config.yaml
n_layer: 9
d_model: 128
n_head: 2
n_kv_head: 2
head_dim: 64
d_mlp: 512
vocab_size: 32768
activation: "gelu"
norm: "layernorm"
norm_place: "pre"
norm_eps: 1e-05
positions: "rope"
rope_base: 10000.0
rope_fraction: 0.75
qk_norm: false
attn_scale: 0.125
bias: "all"
tie_embeddings: true
parallel_block: true
init: "normal"
init_std_qkv: 0.0517
init_std_o: 0.0642
init_std_up: 0.074
init_std_down: 0.074
optimizer: "soap_variant"
lr: 0.0065
weight_decay: 0.0
lr_head: 0.00553
grad_clip: 1.0
warmup_steps: 200
schedule: "wsd"
decay_fraction: 1.0
decay_shape: "sqrt"
final_lr_fraction: 0.0
batch_tokens: 32768
seq_len: 256
doc_mask: false
train_tokens: 116500000
steps: 3556
dataset: "wikipedia_en"
Each number is 128 + 32 x the weight over its row's rms, rounded and kept within 0 to 255. Layers, rows and columns count from 0. Numbers have three digits each. The size before them is the row's rms in percent of the matrix's.

# layer 3 MLP down, 128x512, rms 0.0741, rows 105-127, columns 192-255
099:105128121115179164143123158137134164115095081205146105113154071125164148099097118108126120139091153124156135200193097132094123150161203103166133182156118155057177089134111092120168125202188111
103:152143148121180119118143076149069101106118115128161056156099085130138141119151095152112102177147092138137127114147150043113086116159115091129087113148137154123143111069132129152134099141155086
095:155184171119088076099050166120120138193133111072071156157165122159160130116147094136185125077144110064136180121084144139155175129151098126162128113139142170104178128094127214154167121097126179
103:122053073137125111125129103148097109166141066160115111135082144135180120107136122068051088170144159118106194140131105192117139071094080091099119125115128160086181150080106203097132121079164078
091:094141124126098170140129138115126109117106095210111123125131101108095140133105121113103131171085118154078148156079180110107111157107100163125140140106166135117159148116095192144110149155133111
096:072081111094181091178083158084146148144127063149066156121076076097122092106138085110246162160159114133065131110135122166083189160140118156140135130151159147174133154106120118110150136135073153
100:153115117127109141163074083170118125169127118107137091142154183078120062160133108094091136090034115187104103133113114104194162113142062113133152104094136156083137106145192111154140161125108150
098:108126140141110126120123094122110099213152112127109117099138063118120129149139103095143103113153123092163074132154187187134094138146098105094083073111109117111125171158089133125120078118124107
096:062135077125150206155089110121111138138137179176137195150085093141173166132112114113095128121132148053123096088108130119128127170163043124122114133147089134169045154187103124133116129094172162
100:121161121113126066150125136149130103140075144083077118129169070144162119156180126084041135168090119107149099083083109061135158159113104112078090142094164126099125083130155084105172129117143170
099:121131164100133156137138148147105149154107131172121071155046081097155106097163102123120149136134150147135054204170125134103154146125144156174156162172141123066139080141126135146110108129162108
101:118110131086065106130179125116056145101164148108086130140162171084116109141150144096111117081140127097083127181148161106100119097115115061160143142153145130164129074111162109094063120129206157
097:153136129148138188081144059120128132108170137118173160067089071112073120096174155177113153151209155151097104143135159106073128184119130126100094098136099161148102179145131149102186167204095141
098:132129171168083119127088152138122150099158117133111118130169153117169123118130061179168130105093145151085117116177095078111098136186136150160121150155120119098134101206166145145101106111151097
100:113127128139158128160183111115127104037140112134123146128163167078114137149070149158152143140042097148120086109193084149170105130171127144094100128095099142118126159100132097169186105171127145
100:140177141146114078171094138108166103166076117179066132103158098115119183114116182126111131123143125148118150123159124143192162065131124187074220112126146082121083104111124119092177150105106114
103:148144138145132091155130153124164155132133145164171107126109140185133106094182105200039100110087141130121136070129155115158085152135096134154138171118149127199156112083102159163115103155125121
100:123089118116139096115060176143130110155091161132192110200147120129069148113126159118128134128157109132071177132182100122131121147146122124147141143091102083137078110170195056139129129114089142
094:125144099131167104135123161149122141088179151155119083146132158116120161107156109120183157156139153172106220203109137081115107080127143076126196152150088159142102155089099154098151152149156107
108:129100131150089159120095165085110116086134161109131086148118128119203102138129106185105208097129104168065119096093127128093075157096111109112104103081110167158152161094156067106107132131051141
099:176132122120156068106178162184156083129137137105183116101163132142105105149134147160163148127103110164072149118143083109110127050171165070149166174148068138160167162153109087119123146172133124
109:096129101037122148137135139157072134105157090174137138162085117107096105109115162075112153106156084118120136131160143106122058124165148117102163110074116164162093120124121160109120079088125136
107:140109099179121080141054156171159174139142061125135149128111157162077165103114180159182084142147150151122100154105114134150162174127142125186149152131082117066147138122130105083068110132094085